Weights of a small GPT-style language model, trained from scratch on English Wikipedia: untied embeddings, a variant of SOAP for these matrices.
Each number is 500 + 50 x the weight over its row's rms, rounded and kept within 0 to 999. Layers, rows and columns count from 0. Numbers have three digits each. The size before them is the row's rms in percent of the matrix's.

# gate: layer 2 MLP gate, 512x128, rms 0.18, rows 309-343, columns 0-127
# up: layer 2 MLP up, 512x128, rms 0.177, rows 309-343, columns 0-127
# down: layer 2 MLP down (transposed), 512x128, rms 0.158, rows 309-343, columns 0-127
gate309 098:557546447470569543457437506566561508502528489504603523514525452443566447450445394461493572618557542507485484537484510554524429470438457444500468414474495552521490537554565538552604488529521460623522453487491549518518429473610505512552456464531541549459495529441527474537535444467403485456489510525502468472479589441545547512512462460438530477374427562558562570482414499453507445588538
up309 100:533527469554503493571412518468568455593467497523564471461515503501492485504408422520580404578544525525499477453550496424502517495392355488580467421484471556582461549450558519515503372504554505522476571516436473529495454494504477388489481472432567443471475449478474490564595521554550550470479528474452470581485547443435454506502491522475476442499412494465517503436500578431475441392489
down309 104:400542396467558596529445485493551573571506472601504461517574484467446510566509389423448423363522544515542450457534548515580460516516505495579549469494463476535506503507521522551457388471487521583490493568410563612470488432474515543467512409525518507534419501504506548452511515489464427460491454485460542434451523465448532538574484487418465465472470523535547614482448479488548449499549
gate310 114:457445537458473580481445437531540545497559436498444527482534551585611492516530533464464612477671494505449501511490477515497457539506519534483430458520565519549437517483456477524446490512493503509448471474480485501495516525535498635567457458554524477530554488529557435522551546426464589617495523391534487429454444442545559558543548414399550536528479475441584522476526539585487479454421
up310 108:502497526494471619479491482537568482486576409447418535516502607524519457518466506574433622522582502621497445469480457548547507465501517478448445521514521561576516477447467486395427488552489523474532456471524584523558503510445533557534502423585538493562500535504497443539573601402451591545507547397526468498474512491506523572525530389455462566482521488458584460456462522541558471541442
down310 113:429445498480512478553495549509484550523529505481506509460436508545449480501470450499485488487444577432443601544565517463565437463539583545528519528559617538399463477492380508550569475456475638408465503571525498506567507370481416515537508494528424506537524475510479602538511529557457407483508461546454379397505525489424524502516441567578482506432575510548458520462479501504507476500547
gate311 090:535592428487567513529496485508425441559488508465449513428539510479487514443394529551514506426523553524509530502520585455534544582396544513522444496434447568534498462633427533507497501390523521504460470518587515491494570418554459405441427448534449514563461468405481535440557546526512542471577551485502516419571532482518487532502461488431407374497552528459501503530410537536449443521494
up311 093:486398546527454486456471546461546509469508456554531470529543488506584531564527544457501494541499480489498467500466426542426506394592494422518599487499531488497440569401565524491480508525459517501503513413435425549477485558438535564562587492396556479480583504538507520564445457450436457504442504524581522550466439536479481508492514514582604589523420500619512484485620501491569581426447
down311 092:424456510524469488516436467585512485452479516508574474501495448522502459472533613482575537490453408493499530462508487605520460397465561478538512375454422416592435409505582540475501493401521525593557552416546520582615461510618522498513537543455565551497460507441454443555558406505491482411463460447494524507516473518509490518428512531495488539499431516455519515465499579522462441502546
gate312 096:576568527486528462534534454480460535525520474508529388533506415546404498498510483573611460513519402462566628503398590550498566576547489612494473550520469560456458541474525507472527477451471531529594523528522545491428496455568566532421527479508471458453569563537440487470545504524590515440586526497555451442574506509560610549484532538519570592493490500505441516533557521510574520471511
up312 099:483475500487530541491573541525517560516476478590513526550511494518446555530527561565530462432493551532554570511670586459521456447417479398503492504494468527491470509458572560501534517533505464465468402545493467582524483472424452536546442521536480480560379457475489421520416417406473548509501411461426534440429554512509485521460490469554523418441503374483536466539473474380493524525556
down312 100:531598575464584447528438541538560530493523441521457429530618369519564540523475622498493476543481495505485611505461513539477528451416520554581523533475524499496467486525502498525511516548527414491449510599660577532361531402493517503505520502548566471459471545519532484515407466503523543478526498563510492454556549521631493517555493490473499515513442438579527513500449524482549489484535
gate313 100:540460519497500453475490508456515525528506477544514601434463609465492443430510508464518387434490484504392392511481421506481440562544570490467552451468489507536520398523553562584461431388519519578419513545544578597484525501498545554561453562505496442516565522501590480507486495486471541490538519613533489530586495494533436394536483470488464424469539391537590445468527486513483569524504
up313 102:412452472511493469533479436446550540541514560426505524504511526493544480530549587516455459439521479555420428437494411554464468407513651407538526567498563447512505481518566588550480479414506469482442488514489534528526457559557494486506529559440496437538511449469554587498531464336494535518528508512538393492584413583482527440560518520461448546581545411492523448515507530453505546464503
down313 101:449548499493481554567604430474653490500557561588514446529513449456477485461500572462429527468455480514515450520433539604467466526444451420553574518549557435479480505510474542583552493397557567501546460422530542477497428520488583557437463533464514542507469541545416410545536571427467450455557489474520475477447517517490541449578587494497498527532428513583526459611481500472538433521508
gate314 108:394531575507531509555529573501513441564495563559562503452562493472512440486513527576405507498512516588537492530431437590500552514442482489523498529553517539430438501530585467571458486534462560452487494424507419471430488550583462475529565476596441497505572476404427447587504528466507467572456518460554525531479528463487506569404432499540485538536531433551428518478477539550661555450466
up314 100:597550411508514515501461461399484529465432484429512481493556566438505417494466519524588540480517525441500462495491458491464490459526621524533504513520463443535480551546475576432451449379447480437521437523458503446602472451462479556495504386435559487500377591556526518517478579435490556388547495501473501531475461494419529513624486463472421552488456578506586511527498537513459495453527
down314 104:555503443469445497482488366471426534471483412452483468492533528467450527503523555530600458481434547445431505476440534440511587468502495410584452497481549490507474553522476497527519429443553386469520577518482587508513543510384510572458437497387564565474463437480460495542417511478494359529558515515504451508473610500557505543497572473410471532473515517545612479493486497537497425495539
gate315 102:531547478529467565398490536486471533535615520498404562457421415502553500559513502436445497470478497380502524526469488552497532462549582503486508515597527522472479545427534544505529465528527507604489489492488456445597469511449524566394466462448463597504498479484506499603533550572546519489454578475463516539603465478528524402413466546532574589489510486406521484520540617481518539580538
up315 114:488401458496543526594458490456494518540370443609447439556548579523499535485473565599553524473488617573579512523502497509506453568527409439533450507478454483552554533585467455439480495482525433477522521542436531482462564493515480399567547487449509506512506521457520524501551508488563476435506475379480507483380555503449519421561569506479540493544487515530446463581498428523488382446459
down315 106:510571501438486540412499516472449539472610513623442551481514529532495437608496456519434509421424530454529537455515472554469514403565601512501544496521527582552561436397522535516494427552509460522523485520387387493557472465541546428469530461458407531503490561435459473487537521509555550528456553538488372502564461448469497477464565529537479534469448579484498512571481545457511519552580
gate316 085:548509622411558454535547459573520610514451480447455578516459619521553548547488570488501516472595512550477490411489561506520442582537466535358538469490478543475504560456445538443493521545522525536492550464517526527494518481565426501542437506531485517606513542538457504528511425568581558508528511523458465469492485540447470550459438447575623529491462443438496557497423453387545526494481
up316 089:527481513601537478519469419536448553514496454407490576493445560582596500554449454515557560444593564537579460433450551500436498549589458537375533524417447467540489567562427509548537496558528478491496435478534456559539430488436469464524554458536408538585497582489459441524513465559543531559485456525476432492501507491526545506496464471550558530496466412416538437470415455416544491540506
down316 091:542527566543501455498470504514465420465558465508476498530601501434522494669458557469489495540496472602507491450477441485503467574563514480497616514551460584440548500420460491483465565510460460500510612428488539510541598461515521379498537499510497621523449580481473488524646462470542579495543510562507586487433483515399454491503483498507492435503490519486494487563529415519496480532415
gate317 102:521477531447521460511456573518450495516452445472479488532496517532485515469660525592621488494492514465510537442469573508447545410498548516473475509547422482635561520592534453467556444517526504599505487548526434497488511507592546524445445491396593481501588534518540439432458496541436524546465410477563535546516431591596499494468495482472440470526451512499553494528518390559425470544478
up317 107:517500569532566467575419486593486538555467474470484514435444446495604521593518461567589439375519504519388437470403531562494476467557445433445580460514533506608509470514509510494408517398521556515521515524536434515519555424554512444518470522503501517505470451459543491567481536532529503476486445488538452452576468435445488576590513494428510505506474563388566488528517561515595456463485
down317 103:473451449510512521534571409481519443567460582554438483548450558459577474387457507475429476514579422460523424595517403497447524561521498506530443533529555562466448466458488521488485512541546610450494544560560472546412478561558395516464526448490469414442456533532480406450578482499459537567483513486525488487507497527514578448480570475567517510501440525564451394546516583446464448557441
gate318 113:536451561422566481480508534579557516597572433479590422547579516508477428455497539495522466486500510565482505494433530509421554519521472503477478558458457508564507434503558411533488499475565574508611472570423538513473501472484559486454443533507508526569515412543503367520450408513511563483495565442572457403520512392464576543477529491434523554451502490466482444515563405497417460567453
up318 115:495562493552472588578568446467433566461433613518363492571461500493482496528509560544459467561495436449519499517593476492540470586481526535546532467569495463460550485480612429464477462495559555554398447470535415499422509475509598528451552537388587565563531489530449481500478416521553406533524517463481498575502564448508464457486613494514480446479526529466538512468437482486478446476490
down318 109:491432456561509480584488525486516470421483562537567447514388418596519568557479458481508457520540401550525465571514458493474498510512479534569576421517447415491506491566476453526483496458575415571423526477521493508569451553494486400525528593467532574530456467474450449505536548491560348410565542569449493495455548581555490513535532522466473411458457504415501549561553506537472525484539
gate319 090:359449517440565504545454506374467531502511570443490519423528528577487538569556557423468472520443468597448485496487448589459561452545428410414452451499476476418417493545484503555513461464508506485487494574574480535565515521456531543501546583476524517516464527498450428478545511507438469519506438513399520465385475522435541561458414440522483475560511451537505475486515594522452429413476
up319 096:599499511523491516493504603540544535532470460440471412535478512395462421465471542549488500449588473524467453522498598427540438531544485559499557616416503594423583439455466560523493488480460520498580554470429506539507471519485533385466494480520468465471514483536514528513549520527518549507476511495509461560590546535488461434575560530482530534424464501463624518535525411538490517673463
down319 097:585524550534482532415496557548531540534514476585462567575398492571471508460532608421464509488567542426442518435470476482529484542468555552459554411453480485451445559506537602466539483499423471462468434553573532517477485434521542483503519539511481397488522550489426574484539525513610490491511561604487492466515535532492620501471484529371471522538583543463480467475499457502592608480518
gate320 106:538518492451569511455468575527411516533464491520453466555496553476475412462465596448470445472396510517383485462496475516515453497456560482501477482427479516546454477429529616502545659482488435494468561543577573494510452422522532424520518459435465561556526533586590526482448516457463579464410468531517400502526486471427541512477483482469498602523502451522472538495506412541461518403427
up320 103:468459440540545462491441449437478412487490499543562530486474519552482481448547518546433508488560482477623514498550511445526551570547552524524566478446561383492555437537519473581409423502577567526552507422541571441463486495521478522550573472511447430439490448431471369523548549524492454458572451459499503534495430538452453524534464528503467414359521599493522436527550504539577552465494
down320 105:527501487507519517522481543671410472534491474501553465442485505573487561473461514520435477512413438447499473424523499561516478478417493467558492511461500420537406573379467523521557533549490442450594506437527527383443480472548498493575476553595597495588478441498537491523468416509454388488516496471577520498585515457563484462468515474484463480500425457412437476508469421434513521450505
gate321 097:462530526511522460474524450439530560491488467541592423511424427502458588532507432510535580471454473413515540560523519429447590526554441529569579466556488571533517538434586554491505427491503545472422476511526555541500438546505532548445464446415510555469555587497459573565522518488574673478476432557528492434514496511512495570558570490548559539559555503508458484491572454549421561485452
up321 100:528475644482536483464522565466577485468572451489477518547525510562445544487454515536516513530470588476429533477590511576568456519527468464486497545575583518521475497518436525444521498414562482494512476513564484572549499566523496548544409491505419522560517491511348526429454429466533491435507443489441373524528525549581536488484460403476530502609480616428525480577505509472485544481421
down321 099:526475582538562423488467411505454555466494502550488446583467562482499433419493519444483535595441524501512408493479453595509498504523451397582440462516406556526456486523475615502526450502528487474567533561482579434540439445462479524366529406551514545427505517499504457517629544537536537473550568451576421501479522466481505499425465529486468476583567488480506485598531510515506486477422
gate322 111:571550540418619434527469545543432586529534546431546564581521455512392529575552547552541483452526507461524409521467438530576560486489505552456540467434490525493533571465533519594545449475489478633586436579499498580511505430459536484510478519488503507553553419533481602500440499578590509438468481496558543494538541451554517471518544550470540414479503464450474510461462465427536555475557
up322 106:520459497521423580531489448501604444526467420514557460468473548427548557404519518510535588542441504538480566558497509449429443463489565516523494583588522528449517495433490490522560535600499479490507542464558515420444508546521457529573513539518433438396467577490573448567530558406430433579529502509517483535461467591434487505428498452512509581488550543547438500576515468625487462569522
down322 109:515567529496490466515542570574518475459522649429476456588469541505389485486469467489483529501493542616492497399508548456500530587488506564471423428520469477592533431537457508455489511527496560493482560502518531467497501566541530554488484529508446459573502574506490512482552476471523546599454624378407504551540430586476473583474452511530520497556487500445388504509478508616560456501451
gate323 091:478496503512570558452652483503401427598522494456558464544462559461523490497418476465518500540495554541526413517469509587512539478480475532422403406520544561492442431454528482505560546556535507562547430466576470452490499510563427441553569420572507484474472450519560525422446504519484559569396523463481548525455501450452468487449493435437532536524481553481478463457526480584477431369528
up323 092:500497445497512484407566476464424435492502461444510495519447514521487418506517506512600509502503467448538386526467414567518556530453434524488437488545566516432464425446580480405507528511600526532512416403510492460514439561553491516476612424442610552523481555571549484501383556517585575526386491487476574540447514516478518526550503476486570533486506499497483493504535470528600415437511
down323 094:563475442513445592494579532513484497516484556575488562470371591519461509547472525513467569552508491609420481468528470614537566461528509513500434508492484484524427484534511455502467567460526533475573555547482555513417475503566497518592522519559472589515401472599472532490526445476431526507498439547483520508445539497503543365581648438473536521529544408489554478545572502498478482445501
gate324 102:517527442501509510625477425519488459572406558586520581462562471507516481431493499572516617511509416576564460526496573522489482423515518472547521482471486532568468487433390565432477539510561488521543505450549610417500528402483504425496468494514443527471413429516475496451460523525438512517418476543482533528470567505492426554482415471514486584569446492477442453543550448504545577395524
up324 105:534473450471494525647438456501532499580434529585491577536576441534524439462499551555525588543494431584597468552529603487508468472539533435538457450424460481525493486400398545447475543507550529496534518509511602431476435451537468450531457503507468466468433403497477457500453486541414512543452445551474501524530542453487442562510479504472427584555448529454473473568528481514484560371512
down324 091:552454397525532566527557448487398482588505540508430539571518502512559473535568520524411477583447540568508573584568416545503521485485551525515500526476504464560514558491424542424509526491557541487519514468466579381520542444485512521442450466540522607449547415458571472515462522539482522515438452522463420482442606463492510463502480582574550533503525546417542568471481410547461609477486
gate325 109:514505541529435461528446514516421491486411554591446526374555514506444519449522441546550591496518539538462580448379469500571491484512495516568463632524444520531533359546453469582556584559527554519522486415530440448466536538534488469501479498513499534498498490516511502528419438463509477556554562456546499539359535487541520534487419543456529588459429518526470482571508441577498454511513
up325 107:516546541533433474539449516544512535437397549610467534409546505545456501412530451529493527478475521492484584494387482524475556514551561437504449597516466426497472532465420460568537419555453502540518449460450473431412519562437501430514480523501541605504519551471493469531479402503581479551400483561469610536469468465551507474445482556443485577472465517481439496503431457557455620543514
down325 110:487482508456449471551443520495567444533443547507414469496527524444460492488509411520574537545552556517490524428422392517535427439502497501501396504501475564423521465414461571479516500543522522408550476442470518432421502578514570505507411498483488451486535585497520557486521436408577505591520581469510562494392605464568458535495403445473531539567504503468566393574485531522470461454507
gate326 105:414418521560504487547496476499487554494442488421489437455467470480574547526527537553459535472414532533481411494515448480503412526479514525582504451467463433535525507608537450633495419410453497440542500549440476522565524422538548520557579543427438522497451527470470559544498478508517479499498462526418406541523523572467527420429468463435452450502430563508476509414502604579606431535506
up326 113:471417511484480459541494532496443587521557524428450531558409465457550578482517615632438464511506454479526489480398481489577456526548494476495534474478424386502426480532554471553482443497526456517457559539465497498557479415490555503496606571479415502560446552450423538531476582504482517507522412520453446500532482618449508429423534454594486480560421489482464552455526548573542496512498
down326 112:452434514515420502505557542506505524564494443400596463453549560530529527568541569499527539489477514505510527532472445550545480446580525532572453562426508484503502523514501494464458589446450507438613493531535492577492471530505519561514581547518456459415482560503518473565493426490482612502436555484442528618539525483494625442445622466438475600619513434534472496445453509524557507542541
gate327 093:478573486576590520538556452497512556438530425498485559474578490457559452498488538486469517500528476539479495509527494544509548449515480451529545544534426500596487674562504518490476621522588603511582506567523566540531538604411530510517529476369418527479575524479518500411427432564490459442432536549491506556483506511501490482428492499473505517519527541557549496637476548476453462517509
up327 089:576431468537510530482545464480478552476505356540439530430568494510582460466509583415458501560600505484527546556453471554498507518484510500514516475552456545517471611538593540498459504442544570564520525481496521532480526573547540450541502461348503516446550540536483534425441443588485537428414474501507554593569551505577453482507479518531523477511475553552527438577364579467479487478492
down327 092:517571502522593559518547405505528571450535491536518525462537450564532584521461497549502501538565480516568491524525555578551580378552482471574589551490437472486421497557537485514511557483559537409547617505497533523580477571432524430504507484527480477437469572503587514451517487525568459479439582525396528503472556583517446471493582523522589570536502490525529507600474542415500436556466
gate328 102:558411466601536516541606495497515454465559504462578523521469491458585421416355481433499512567588422565527518454447522470536541469423499513457484473449542519529562531481422511554532508451555468481573564512538584451505428523461471407487486482465559432486454506464450545469539589489587544446468489465527509604530435537540542552471441536478547498433447490431501488448506535416568498433460
up328 103:575471471548576518525613489456521461534531490491552567464515450475493543433353536414580521570496453558553540486488512444469561469449508477411545510470478430555585411479484481507474476468508471465597592515538558425484485486477459430428529491508577422548471535446449570478521550549605489454445478449530500520580467542506564579485478511497503562450453527453562497454497518385563464419451
down328 100:584552491562493526425549454364399484498603439467497506464483536461438551515395474473462435495531500504523480491478495535425528434457544556490552568461526557474542506389480566459435471471510425461483548495477584532549490611532479508439494435578494506550457446405594504541494572554530563511475480390481469506538459600541548533527488496477473589502560559500494493422571512452518534504421
gate329 091:465542485456459428486470535487486479549532475492501408508508507499615436441410537498536403523491362552477480482463401490521513524537573557562385473517551444471457419495530462563477459517485460456480618566496440486554561490481526531534526418480562470549487511398537586534576424518474434525502567568571516509458455548425553502505534462464536481490559439554488551539405534537490475528394
up329 094:461562446530468464480520561459379495555471505603426476526509518481567547512464515498478468493472364526469508408524456487429454559560558526626432469468514455460503458527525509584445459493500457444447536511451464513554496513511451438573533449421519500504461482455523522585539502472405485646449586556470518519473397571446572465461543534487591460491523501495488537589463456537533516560425
down329 096:453385453484512442521501434530460507384514507572472492458503498384600476521526511414516493490480519521564509548493527510478536498494499479451510540496464481522441560455527506478462485437603596439398584625590527480510508555533567439582574438519515495522534500467421474491555528464471567528562421425459426448537563497499463448496491449477447544559569593552453489470416601515452462503475
gate330 101:579484446505525472499496532575475524441607503556576574491522419475443487433564501562551490473503500508452533584496468558474567646555534571540392475436418501454421461545611469536460469455491578557507500528447570442434487512490512492530438449350515541484537507446551451583479553503482502489517489506567506482458536534424446551479458443565486529479477455489501553512589611486497480522533
up330 101:532492497537456590479463395560537453457563376520495491539461505504493475467477487432537556478543430495516534443546441474550462463442542473435501516554510561640495621542557474498526504574484485356535467394580518572452428410497493453438576450518516524510532489569520503527529463501540526471497584553476527581507461509607492520520444600554505509470510428473508486485442571474420490439514
down330 105:478518436570489541506425508581403511449536519515528512490493525506523521523418432488495519468452532444565407470563592492485457488405477501550498476568444540481466515338576459525581488536519539491409508488532517447557493403530442572402519540477487518474460443445498492428463516478528466463555493511528511502547485464525452580517545527590557575505361467510453522481597584410443506414516
gate331 109:501505508517502454491388526504469535469512535451617508506513512508503497471514454527582516501532486525547445575521529498494550608507486473549542536489482401526486444512497525516496452389567474539520520487574544536513491470560543514440624496451511568448510486455545538563376470612528538513425475510462562452525500562406431398532602567541470507481441356525489462441476490546481367491452
up331 106:537475459540450645434565565501498499511486423506396519453452542417498512491485483467482501418530488505487544483537541502490408475477481443471419525525412539555525526412492540426473563620556464438507436480476440463486489517469403496528475513482562426405449540500482421461518522506527458444582490557540544496513557468590526518558414404496503477490466585460520562593569490453439610477526
down331 101:476447449490467645523427554481511534460500629452466462507545520530461481473457434494503503486456531447525534485494508531437394578484444452518380480505411591617493530506531532408540487495491412435451489496500462526510469463487399645509458482521476507429463438453492522421442451532509509569473588478571521507570501467600527449499447481541519490419500428515516520520521436461416529461506
gate332 096:505475538498464443597496501526497480466439537551519523421500488485430497435500540505588478626535442455552537414492452511464505416496540498549516521498466572460545542518503429485569463534440496490482453466464515449471495531482505425506543554506486450502449451503495444508549625393479533535396460553421566589561556456537476458432451523447469537462415499489543445566535375475463457338547
up332 088:451533510499548595533472482448621489489511491504495528548435474536528526480548552531435520412528493550443467610523567539557527497447476506470454395552579526510409430506514578476458463510595522561476540574502526520530474484439548528521475452526515504538506554501509592507450470532487538430551575424595488458464449499426589595571471504478509466507577443554479529392465620568548528590483
down332 092:406580550508544535510480518525534580456363486457518503478457475540477425455484501488456541451505572613410389529466517558504515544495504558462472494512481529597481521458538500450447547553571469454449535509518439597455411482464506538449508513526542498464496515477452636458454447541497479440623449499599480471534427509423521546570533488545544561552545453569549497466498505615563511536513
gate333 090:449539455394546476567541485575482469519547511518480532509428478492480551466546570566403483536533489474577434562508494479586463494416489566511563509498447569390459478549465448427448484470562495458448485489472537495523527430460518541510555503481489483436466526539588427444484482459441457492525499495492439564551634582506456454572497453542528457556473517547545547476580470442324597525534
up333 097:451430605412565502562509549490518589484357544525432569429527453503503522472523520472519457450469495473492542487460541525484509558492444414526448461641555459533605534567565521549525462549385535546512418539567484499508497534491532602520502541474486562478452526466516589589439537537530496452411531541451485505521503525554483508533517542487603519481550478514577503517526523450519485373436
down333 095:473447530465478505521432540464584561546457476548519655503477514468418463441557515516536522495471509473509440423577538523459509473433474514495553446541504498586438496536538503489541557517455531416533497544559475453491516427452415514568521531474355566431484514574559538635487499529554390475449478480546504552399585450588472527507485477479505532478551563552553430489498489434492457599516
gate334 109:534419461516525459426472437562435561532501446506376587496546524524494519544421498411559520549501569504497466435517500447453479450439474539471540504506488423437588483492411475429471516503460401543491565479525433556470424581537402521545513493444529498509547523437357513464513452466541507522469479422486529423541475433457617507537509535455479474564564593502512447496494436489423565449451
up334 104:558550537491508481498524595534551487413455562496584507546529528425460375482482505521475424469480493487512526476540438476605465521568581484540392483496514579535518414562556467538504481442649478454493447543461510468562506464460460538438512483492463545433522506527545470535573534509528533554445571541441504616522554479561398475418454486441565537441502419483511544438447549444547429553500
down334 099:539483592402556440508417528510452536467554484442446627445520532485450566528383510501506478460462568459517579480458368473450549531530538523576481516508574563425553459448516468486563465534579440553394464539420403492456541566494416488507545451491489412485457452484483539478472415456450535535555503498568488557505513468469493448429472479477548499406481487553481462448513484400485473485461
gate335 100:449483558526543432394474480486492515476499560574459550451488409443555497425497472402382480484497574553460507473531407516495526491446496561442461468502455442475470443552536588550501517476549391441568531540544509522512534539627434440490547449487508460430543457554543487455492548467514515571542523545473450481551539551474568375481441519505398505491593539566563500451433528496534427568502
up335 099:555522467544449432457483509590462536566536591455397494518576567498525496487547447486416507555549539496454488528624581507586565397517490508473555452433501459396455570478463372484513497504531479556544466448468469464540559458453516537541502477425450490480529522494546453410521537533532476460432605481566567518436506423549447534467404586548497498516480529500430440527516450450489527501582
down335 101:546556470501449448480500510438533524529539552383462398533526479546482591468578497540412447505500543520585461598463575551447526515387472532572579481492538450534503535376461494414527490624436514555414512564444519546514533479422498510532563524481484499598488530476440498549459483415457514494515510482435512539550545450432521516502489590487586514557599460514480484496475536463476537401490
gate336 105:554533511506510410427483449522421486558610463492570495444510479475441483438519517484483524529572539535453498409589428445502526440428512454495511482447476493362503469505441456506524464636528493591529391484477464549523445485506513455517425384541534531518437418478510495511518451503480400474376519468568442451479491532499506479472551454519450505464445656549520443497484471502505432520524
up336 100:570514497519547602429437530577588522559529535512566399492547518490619531493437435473526489484410412471526458520474538502494530543592453531481443494446535474431481527477492494536482458362503508534516455553505458471498624559545523555560438509505476573480509459497561482534549450501648483511534518507469481476480502499524476541482526525505473483485524429412416570457560490482528488680523
down336 100:486556501422478415459490391577503481501470473469518436452510494486520413546562405440439487505517511511546445508597499501569474537477423442511445497526456467524486555450541533463480412558533604558537555584455523565495474515425461468452487595568494429442570490539589467599483532565478507460542542494541444516541477516401450569527568453492539583420477473545568460527493548502447390556530
gate337 094:543567541530485404461474540521503413450551533495446566622517487501449496445556597530456511481462492557451590535562500503476487517423544428562556535521485372513521487490466560465504512451514474500481525641456508460475546479517370532534514446514457480532470529553502545542511480514451444421575382491456511438593440426449421513470445542492481578568537500489539534507526532467458569573586
up337 094:393486544542495472589503504494542530535474538490456510597605503577493469489473530523403566404585543458524531442484544512558432453454486569495492515566678501534521548534521578506467452450482523461544489543502510552543468529490535472568554561447478492453531517495552527475427525379360534463534495522535460512478516532451525463446468436506511467535432522421510611476475461539532437450404
down337 093:568480520458495551427482498433517550572527471492422583451508477496544620570428556595498472433467427507457448544536483511505519530539488473591475516495462489421613418463482436535558457612454512457422480487450523426543444484434438493492511460554494438530443499450518486527479503503448453493504467536421425447525468453518520460505564457511431467511589444598529573530437492418386537441569
gate338 098:439558545487531414533490422492534535546382524504526476505505540515446500436577482518438471546612420460516520478440518498496522571482509558465527517503594594466495526475392471488491459524431450540481610491345431536510545519524612529566429480577508470527487537522524433462528505428583506485454550469491502445477555476525490502400513487440548472462446458416444570546410543525519484415468
up338 096:356519547563531557544427479534560509573515523474609500532535505460465480533550502402461488478445586482530581540478528549535516491486506429551479472524586509474455481530434514536438528507556591483483457385599489539458488540553564393572454495491413489501525525452488428452482499478459489497517469495423481489531552613510521505497466470497517466530516439569502374396411449591553454480460
down338 098:362412540521376446507433478552552544501490507490550515569543560397430467539436538429541467535416551480498501519459393530551408454462509505531436424569531510539493491435549470614533442509515589495449518543541521501509455533600534441451547556423453467612557518509415489500499470459546497543505451491540444469527479539483538533502527560454443494490523589485412486506430490479513517531571
gate339 096:547634494441450474486502558474524555485346412423485541537539558517450444513527506498463536493584469457471526490456465501481448450536404505588475554529437495459457484487524489497450485485508516561481453524424516496537499530566556532523466522505521476493607557405563426517449501616580535487486402494559473502472468577447528442450447466548420504498544469532599448588506555582578481565546
up339 100:439303466602531550508514476490466507485542518533522409401467443491556561507504490513555446510441477487520490477500497513556511465502580510432533466458559534576495567453487484461468550562482465469554566474634473473438511460436478494427542447510447469478425492583498487526534538409440390515522590524428479522513543509498459536562523480438503555498463519478409544414478543417558542413461
down339 094:482474511488431380530449521554503474508591584455466461541570366444438514493421545442493534438443482568505492414449464539437448538433533514473547578414529481476539515500543464470507485497581539541489513610554510495493466527429462492450524537482393460521423444423447476522454477535414422496461559532576534544474481590524535555402546413567507517461541488548563508518482474479488446453418
gate340 140:548550517540508430565475546608446482478541527515492592468535542488491479531403403483421527565452498556468511513447393526486448550568527465491478523511444515491479536341474480503542502503490462439473490462421416470574525473493484452534530517518529544530452517473532450599467535632481586497556415529430497542491500520499428485501557570423509645500562539458465542618460483485534485448483
up340 103:545501486509508538462505496393462483447493469463518418495469455500501564452585574511524533498569468496563430530568640459441523496483487534480469506535508465491562459641511448477435495487567519541532502533533595456477410631518495520465503455478503447444551507501526540458530481406504399469479545453594582438538502442462574480478432502583501371475430423574492510431495446525480493568469
down340 144:554546552515474452558501503551475467482524575466523569528494544521511488527441341500482478511472502522466544494438423562532527500473556506433543498524473565450414515426487509536519576518442475483465444481485397502549540418468513455502461520562538603580453491486539498550485527616476585538578383565429439532456473590489448499496591571427472626581479567486460541535465569491514470465490
gate341 100:422472560565512543523525594492423410551507391567553553517540458476535533523590503557454524485451510541544433445581470446411606458516552535562569459481465464473563448485487475465483491579473487545366477546577523469492533594572478528422548585523516466528477522484484462442473467617516530412471569497548468476500477547416433418537551501504547505512586541479486497577493532515486518444477
up341 105:480469511490417585466481554492501453587590443464486536540540562493492504535498500575387497540487546550490441550486528392447512509520486487421570420592478513433499445398439482475467465452534537570520384461527491478421577565474587511409572586482522570519526486565547478451556521573495499451571533444546530511473523457512478546475601568499465448494527364470481441529457549487479504455500
down341 099:571482547503514459507505527437514492576542510499509537376548481462525450467449476539491513453553489508600615522519516464448506484515489553488567537402500510516487509395457522506469480492426623606496446484449574432516618596514485538568504468513539536461478516556448561442551522486509538436431527395577503493517570509508501439530490520508480419510480431421391436366450482475471532450470
gate342 099:535636554465547415435506478586521461434445487560503533404482497418559374528499515504588493497494553559452504440537373502488575514468398423544516480553523506442494457531574438518574512510474552533519499527568510521587471487496495559437446512507548493443514526535561406422433482551519518454466546518499552509500554504459542556574525439529547612541525504584484498581518444512487526581494
up342 103:489424491568467569527554538535462442530449503512500414552436434471569620486553539568513483594470467510509538460424484462469535483444626472492474560486488510519469473546493555473491528571607523478513574567510488399471530473546478477531544415533512451556355526491474551475558539401528441538521555438477473530496453495566459439574449577449453513572572601508490535488532507470470424565526
down342 106:356444401516489450423533510428472429403530444501491522485537484489630505422507508564525578516465430483510479543456415486522484477488474515513540501483594572478451507451532493537469477590467526500556549450549524530543494473509559506508471506479555456460533517552507502501430546476433463597468484472506481574504396507486511549487592472507478571461460541647404518573601550552524476555404
gate343 094:498546580427475398458464474461554433568550583502595523556510531454600518541484467490480422528482569571503465606458570497455477448518476515513512487433509588487563470472550488420527459491567437448511505442527507523485411481475517587540509511428516448527530541422465521533557436592515576404491491467505445488510534359572504555458560526542477589465487470472527491544365519468541465539489
up343 090:430583363519457427389520504557504520573571508452537501458520552414479583565485510460476414438505520579502463558396503446582461505445540478540524518542532472543415488492465521455543489419510522575482493450487573417482545514473473528503480510470559543526518448510514530522477515452505474436403421441429478461488572511551490570510591570625475518455513420525524509553444517428468528405521
down343 101:354444535451466548540428536599457491500574530553482481502446526521462519528466470471519497532563495479539441510549482431551384528524524448455551485415526517626491474461549570394433500452572550476559496442442494533511441541556545496442466526499477492496446555513437521521453478570532519438563525539525435621479512470579470598516567521462482564466563577472414504509464560465513503580581